{"n_layer": 13, "vocab_size": 30233, "norm_place": "pre", "attn_scale": 0.125, "beta1": 0.9, "final_lr_fraction": 0.05, "doc_mask": true, "steps": 3365}
Each number is 128 + 32 x the weight over the matrix's rms, rounded and kept within 0 to 255. Layers, rows and columns count from 0. Numbers have three digits each.

# layer 6 MLP gate, 704x256, rms 0.0405, rows 591-641, columns 128-255
106185140117142139156179122105119141123104133122119124085172134156131123125126106148065141112147131172152083150142142151090140169161040126164053128099125114116102176101183149092149164120113158088118131094140166100085136174149199151129082145158137087060118127126146072117160098070185095147091134145109126166149151114058092146154103186126219135137147172110087116117076148107075136123185
081124161150072095171164184117152155149151114159158155189115114100172165134142170130164163121148145111124123111149149149177108128129091128122098127118118102135168096128168188156152114109136132108139126140160122209166112167118088181140060131121139113143096138115099100118112133148151144125106133067140199141122154128151128080153145118122095095082065137110102142137113155113199141085131
084112048121070130150142125160101171102177115147167120134109144135103155134105106124142087141170166129104119201104120126128177161065100074139120156097159128077114151099048195111106157102129134105079120147184134143179135133208155093098121163079114107115165123124153110181151106150164156108086147184165156112122151085151170063163158113152165142055160139199126112139141170098096134108044
116063168191035133098134107110151100108122086158112114158115148162159162145162094073127224114146047092130126092147094186095117143076122138162143089120195129175199106117181071104132134239154229125163140118081190077130106164152119140166114133117150090119163153153100149126113100144135154147060105117159106118102160086105165180141090168117100129167115054127114106188177138114170082123120
119163167092060133128080110120120168139108117117154139181122098153133117134078157149101099102087088117118110122110118151157110152089148118128129187121159121098111193157155132096154063130115107135147120103173157152179170120096052111048107130175142114089083112137119158112153143143132127109086112168132104175143106135128109123171118101114102183147065097091135119147144084141111128116160
135106213136141182128125126149095146126136137197202113152164120157100144102084123114105124148130176122140110147130123118098153140115147119140119083111142088150124119169127146058177141137141103109094117117115122108114153112154197063156146152168115162129114182143136125094153155161110096104150153156157087146172070113138111055115086081140176154128183084101150085135155160154154086114127
086093145116143124129098072108145145128164106085153118142119149137151103110114174119105163090137181117104096140103147117124126144085140111100118109148167132128087170132178133136081164152101143150142131126112106107132124113130167079131019075121173121147181124144111168153180138162116143169159105084141101062107154168116135152145162119086159142171109126092169124163097110177135144044116
078163145153128130118145099103170134150093083135115148110089171162170105151141110113069161155110122154150139099106136138136113118138159091133100074125075155149112150115137104164131080140093149124144133134173136119088103151174178120161124133065112156142091154153126098152134111063107068189110112117109170157140120131130157078127139143074149141162112100115087074136146139134146160097085
098136148112144120154127141136101103099146107120140117147134111124143109119101165060102178152093117086180140085124092104171110068085142145124126108130118147126114104121183146063156113126109159157113126131135122133113127118143092112156168121139149133102198131103103164146108182126151163118129155158175087082123183093076127115102123142149115133154143117128105138129108093172202101113136
039154144095082103184137063089179188118114155173181102125193144161160120174169178097120160149118173093181121179133060134154081164095154111160147149079125103179161114156076156139123131109126147120098137113102106142154142091158104149153093216128163134115101126116109153126153184171167124152219172097119071122137144121138190173164140120136119165147143123105143128171068102162160143090130
153136130166118087098126144118117096187072177110181054166158099163198069163155154158106120166151166108133169191073114103086111136094108161155060152071062139113115120201085107160130113113153191115154133145149185097111094112136090137086126086191162148149151119163100106102143114134171104095141170154100111127094167106124114074071099094122130137173155128104098134144180120077062113076108
060123106141121131107146136123100133189115163115172099136145096106143156141151109085110120145152114111177168155148081147126147207100176109193062125149138132125142133117126141077126148132174189094108147143117199070168125127144124147150131095106161122064153210135134131125197138145130120097119198111151157153117136137148141159103139129204146143143125078092113101185032132176144095119120
115127108120151070121098135149081136131143112130083173121082170136101143080129189089161097086091171120148114125074174128130120181101176121114126165148119119095134201133157198139116089107105079130106155140106184124158137144097143110096126096133123125106118140147086100102192078163103111071180103172129115065081138135136140138108112132131141138179164128132108144121027123143134112123067
099121158255136177072184116107174126159154187105166161203115141150148178100184153082200057109139132141027129105231251076183146144124208106113170161079113150165085125049205074099135102042146184119163197090142139051144166124157168176082168121057076093155197123175085114205114110139117157136147169157059142095189119118134089149071119188187139060182095082066175166162127185107134130025145
061160113125116187135120124066139144125140158092121151143163118162145176095079126169121112082109110113104116104160232076072131173110106151103116109033122109075102150123127121087129083131168179167117149101196137127163123081170166122161175112123134138155168123176108091210152091147085132131134152175093116125127100126135157098113115114154123127140207043099088122064187121079126174094130
134089076105111178158133190104113202145097122159096077135106139123168115126104127094108125193084177145122121088143172147044143202111080159144174098166092146093157170187097147075138062161129168150116106147194151176198110099084105141114181152130140143105168143116082210147139099127133149209107145092160179140121135117081104136144138128118116112101103147106133156141186090108137134127124
177081144081200146127137128111101089171091120132216147111158091157123096135203104119092084177124114168169102139151162127138174112118159160107130150091164089156117084096133123120149112171084123052136061162133178109099118130116082163147152141110164137194111105124130178103119129140134082179141130116111143085152141135115194168196110153136138097145107107146146039167170157135135107079085
130230155135100156146111082061130178114136166135127155115153111158162128149159115094097093064133105084121156122129105138120149124156134182142094061157074187196149083122096100144107055124072157080152125135160127150092108136175158192179099122157179188116046162198110139126133131126071117091110098130104151152143091125149202112093093169126136164141124050162073162089125162165159083079101
078069095160074132143122173071108170121134080124137123075107120138104147153112074145111185087132140119140122073073110139096122141183107142097073075100087132056149106104117097135104133130144163164106122151166130145131098019143092131105150168125158146135119068178143135139069199123132121165107107157114110156102099097083096099162123127134148202150144141139132140173175164050056138059125
156111089123129116138080161116130134130171160171113087126137115111113061136138114182147135165170122169150131149142168104140167064093105130104139117125153105116117153139120143108136074162158144124088065130164130140191165082158115075112162137113125130050156156131069054111115173113122161144147131172172139071112104060154157087138132142185101111098153072112082117149157121131085103091109
116150117123170143195133107159166162124079123135120143108113162145198121102059170184162149108155152118120179184136143130145106158128159140095083049144143110159211126157106207155169121183113121104089071158179092136173192183145095123133164073156154148142091151067142058134164061147135131120131063137143099116131109144122146040107143107106145234134098159139098113061095101139091106120114
121110137091170153127079124117111152129097191138156176131134134154190128190139170164049137128113153132128174118128156143124121121122102128202132075117177148066092094108097159143092161127181195108080121150197142151166152129182151128146078087167159115135136152170114037157133098191085139130133044163143117097135117151131119158149154161119128124123125093139077131144121145143084107133099
135118153181089129118150117079145145138185150091126162154072138146110161124147113133150061121115164156119106129092149185125131163155160184134154114147107166142122139136116131142167110096122111116125153119111115120165121097115147105142160167180178105147167144157101134144168118137095075094108091175118111111141101047152144102157087085141147134170124115118115109106148148117112148140078
148123139123100125122143156133155110124102142128181111155155124156140117100121160164094096143147099142107105132148129110155175124105123163157130134121119106161093142119157105155133099132103116197093135110098099085130165096136111129134145142112151155137145158160105135134155126143128079124116175185113104133141132054103156054171082148120147112167172139108115117105114218162080084112103
112116130117128134157126142131137081116055180162105101142128126116127178109110123110171125136091069093089134131175123193145122094113078172174169173145143136150094139114126087166123086117118080142131180102068163123095143137108119132160134119154118037107102122137087139135157156094120177021160156132162103114144152131166100098124085166143112140103176130095152152091109151158159125146151
170152103082130132112097160107122103090147155114085114154172160119098122155160149167101109165152088168124225133104142087137107135126101077116131131120216104125119103111154156126095161152136102137116127123110119153094122138085097173123151121081116147180147119149193124111095099136100128132151074095091127099166183097119151092120125137138156148107153128144135171115168063115077152140163
050078097146167093099116127083116182135108104149143129128069149126178116130138073112129147111130107110113083058140135097179120127155109170079162138150074161130172149077163092085128108098169199183076097105140068165114192128131158119102097101090172152124129176146080128131117156138096092180125084192109184128060089095136151070136130128095120143225125085076086135122127121098168166139103
126157180148136120114115063125137141100061102133067118147166128111112101175147113115137182166108113141151164140130122157101089144127070127171094136127138171144115111157139092082128158161099166199153139117108120124161123133134110122143092135113152086118127146116083128134123102115065117186125100089181117148156146137126121078146127126156130212147154114139130098162146133163158105089094
095166168153116193177137134095158111112105171146120145126105119138119100143091142098151162124111112138136140124086146113135132078067151209161143170125133158118102105167101101134142058106147098081140038121101132097154166139103122147121116125125140121149065094097108173140177160069085121161185102093118126135132093126177140127108129131159117190114118113118114112168082141163114107126149
100146156115074159100166134118174136154080153139190107111134117165186156134192172180115202118113152114098219141148111164164104129088159132109090081070094086177101061124150153154115131132159138131104157116160137173081085117106099122153155111190130155118129115128089135066113167121062149149097102117183108126108074116109109129114158107113134149130148113211118141141182143060104126156154
120127141148145153149096187117180141133097108137109077146120166095132079173139159081156124125116158078166093095100122123151114127150156201080136090197017102136171104129126166187100156130156119098093117125144117133121131096151119144098153117108107144095080119092119149111130089134105099128152173158128140134093180109213164093070156122120099156165115114148096156149156123046128116141103
099162084141190114131109155093137183171074166137141048128115095152121117210077105204120158154133110120120195112084154089126116073094057171197042139127097089110164101155145164106124144206169152146134120203169120181102047098107067110176144154113131121161168132118150093124086101135049109134124141110140148161084125123051094107106087112112145178176115129097079150143100140099086175112163
126087099125090177143083118134168192054124150145119134172155215091055073149094150114122123124128138061117115193123129089157140150206129102145113123127092096122119057126094153090117173118121120076158101139111099125078142098141138101155069135129108130099108136133148182144118116170119137090128139056167142078138106112114141135191105079196111163090100111180124120157091128080126132090126
087063092145087108140119151129112062155175149082100097119122145151128134083103086079096141138108112135143073125121113114126146133137176180104200085130208135127159092107155100127135132170091146089161088133160106144129168091140106146166168179103142084062122141156117201119145209083097094121141185116096153129143151084146156178185129141141139131191124129113109099123161173115105090116122
113100115148137149145083135109174163100122162187142118160100135156128197159135161090173147133086139124097109131084134186159123160100070157163147107111091105139150164165151077165172115085157135168095139120180147185134164168127108103144128162201141104112164101120112120144168143191137075048112104209145098088139151154083157091121045131106111200174147092152117131151093135156141160126113
127145119100104135184137086159107105098127179155145130163103088177135195164152157080150073151143116163145151122136152106110164105072145122131169151096148092146115046169091098113102105099145202161138081163138080121101130088165146147164138157063151208157137168066077146127208110134090158110160123156136108115069096087135072130132076162133135155120119181123181166147103182175141143160184
120139038106147171093149111117075138135144114107143062126115100121037140094086082127085185149138180171116124140114100194090155193063161193111124128128138119101102119070157185154091156173101068104067140123139196165182108090153125102182213207116093157105137177128169072125105123153118182151101204164150116181065119113164131109132146137194192181113123113136162123107157147114138135169127
080153090187076072117130088123077138169149120077115154157135134198155136089117104114115135116162137126143072132103102094076156149180160129089167144143160132125154179145168190144108130159164132096160109117171151107148176122164162145123141129083146089150119159161144109159137147160115080114133154101119128165129178138156114105135098142135185132211174158103121080123146175190136142109161
114092174122111158159100144154087108060178141190118134104086158161138106109159095113181148138135166153167097079113165124100109129100116104184167162049165131097123113130159170126168139147127173127143163135127190119150139116152073093142141143132148068172130105131082140143137115166146136120137138155120102137136187113113106132199139141165121124144136127119104090129141102131092085143099
131147135162138164092093125116162146111117098187156136149142149128108046144126034159092053126134078092078117170148109164107135170144130105105178095152137115152145162136167106088151122125195219188163154185177141134170170122111178123098123130116167155124129141102064128137147205097103134101138151181152110099170164082121139133092087111163151112176152068108098103149160136124156130040088
087179143112110139164144136118128177161107125081121162146150130132074152089065138133147155188147122126113063095140135083119131111151130194192158162083069130149063100115068102162072096104098084162087090079151139094134146131074112123157154155129109134110084105109152122135129159095128118132161125124086082138170131104133114097156098113100127172109098090103132131115133093101148129112132
127117171078085129199150143134180163119132154122147073135093131173171113058107139115084135140152152140110129121121145149170097133125119138117144127175110215157076158109145082135122103161102152130160133151152135121129108131117093131156158143093163105121180145137125076139170072145109067084106101113158149119136085133159177114119097115112125140104142152169068092113072103151134076065122
197131077098164103094160099151107109089218089134080153107095130142102101126124083119131134164091114126105158162098088112138118078155184114070109145195122135173071144085113104092060150139114128140172127116146096106084110180124119166072127128145053168156127102111172154113086162129117152114094112063130104134140158190133101162066154087107188127071065196127152170141119113094111142152108
077126116131129113136147126120162112098089117177103096197164168150172134063142157172109118099109113091148160139125119072114116104082116110133197124144105166095134117074113137101119166097122092124113148135164179107113169129107095135102045056120173180153182091165118050118134138088095148140142131110054082127118109123121142101161101141168103112152150126088160096115137107134121103089157
151159128076159073131129115084091115172108103125128079161151122148103131145135116165124144152066120065146128057155146149136164117108168159113135166102125121104136068164095163122129134141150156135094125175212138178130161086102103134145098169085126089135175132114110146154121141144154068128094164101143125123110098155145084120133094108115082149145124099111182111166179108170140115138098
133126062142088104114103179125142132193149133072187103110099107179116158149149144178131145112112159090119111123117148140080099142122143185112126134063150126120121107155124142124132150189214115147103123157111157118135094093146131153122097128104224080092126102099115102181172084100147070136147223176146139141054096126141141093176087133122159134188165125051119107120100134092104147043093
132144117111118134184080140140123108157130102126127131151116123102179136092131018161141166123138008133146125127132157164122127091087153159107113018092128142131214115173107158184125104107147157142161084118125154118199097184107127097133124046114204154106157156125082176125116121124132151092166103107179110137134154130127181100134099101096092116167120116154144168117113102121086163110085
122096118182150129138103042110069151127137141176187133149139132101121121144098188119097111108113139150112124078139092110137138110129109099099095161065111056166177067111112174124175155134154136098083165155193131144132128127108126107144097157133140144123185183167110070122164151146116118163122123141206100141118066110141130109109079189184180096123151124078154171134129125160096119137098
116171124096046082123111118172083143188178146077104134141136103145081118073142121125104133140107089113137125156105163173144144123154190142102140227155185116081110154112076196111070153170092080137083078144154141127151077186126113134132101175081134092122176162141151063108164078171188141057134174080150133079152165085156182179174096107118121137072133138097105105140024122084096154107132
095117182149154134149105105070139141129097171155183156132180079125146163137131109062162134106106090113176182121156092117146093102096127123150098107115152090089126070173132128118126112153221149158102108153116104106113129103147159107142153087109111104116189152130105156089141107136165108111107126125178107122128108114109083133143098098118133110126123122077134141070161130135183139114109
107111141081125066190129090103120126075126157149159116107133107103158109117119112116084149136144176149142115108119128086154167110122106165155114084018115143092144079087131156111195118142103133125106087150169105077144145148143129128172086201159137134112099153091169107165113141061184150170138118145169196134133101127099148119159087158115139156119094121074113104115065141153115130086144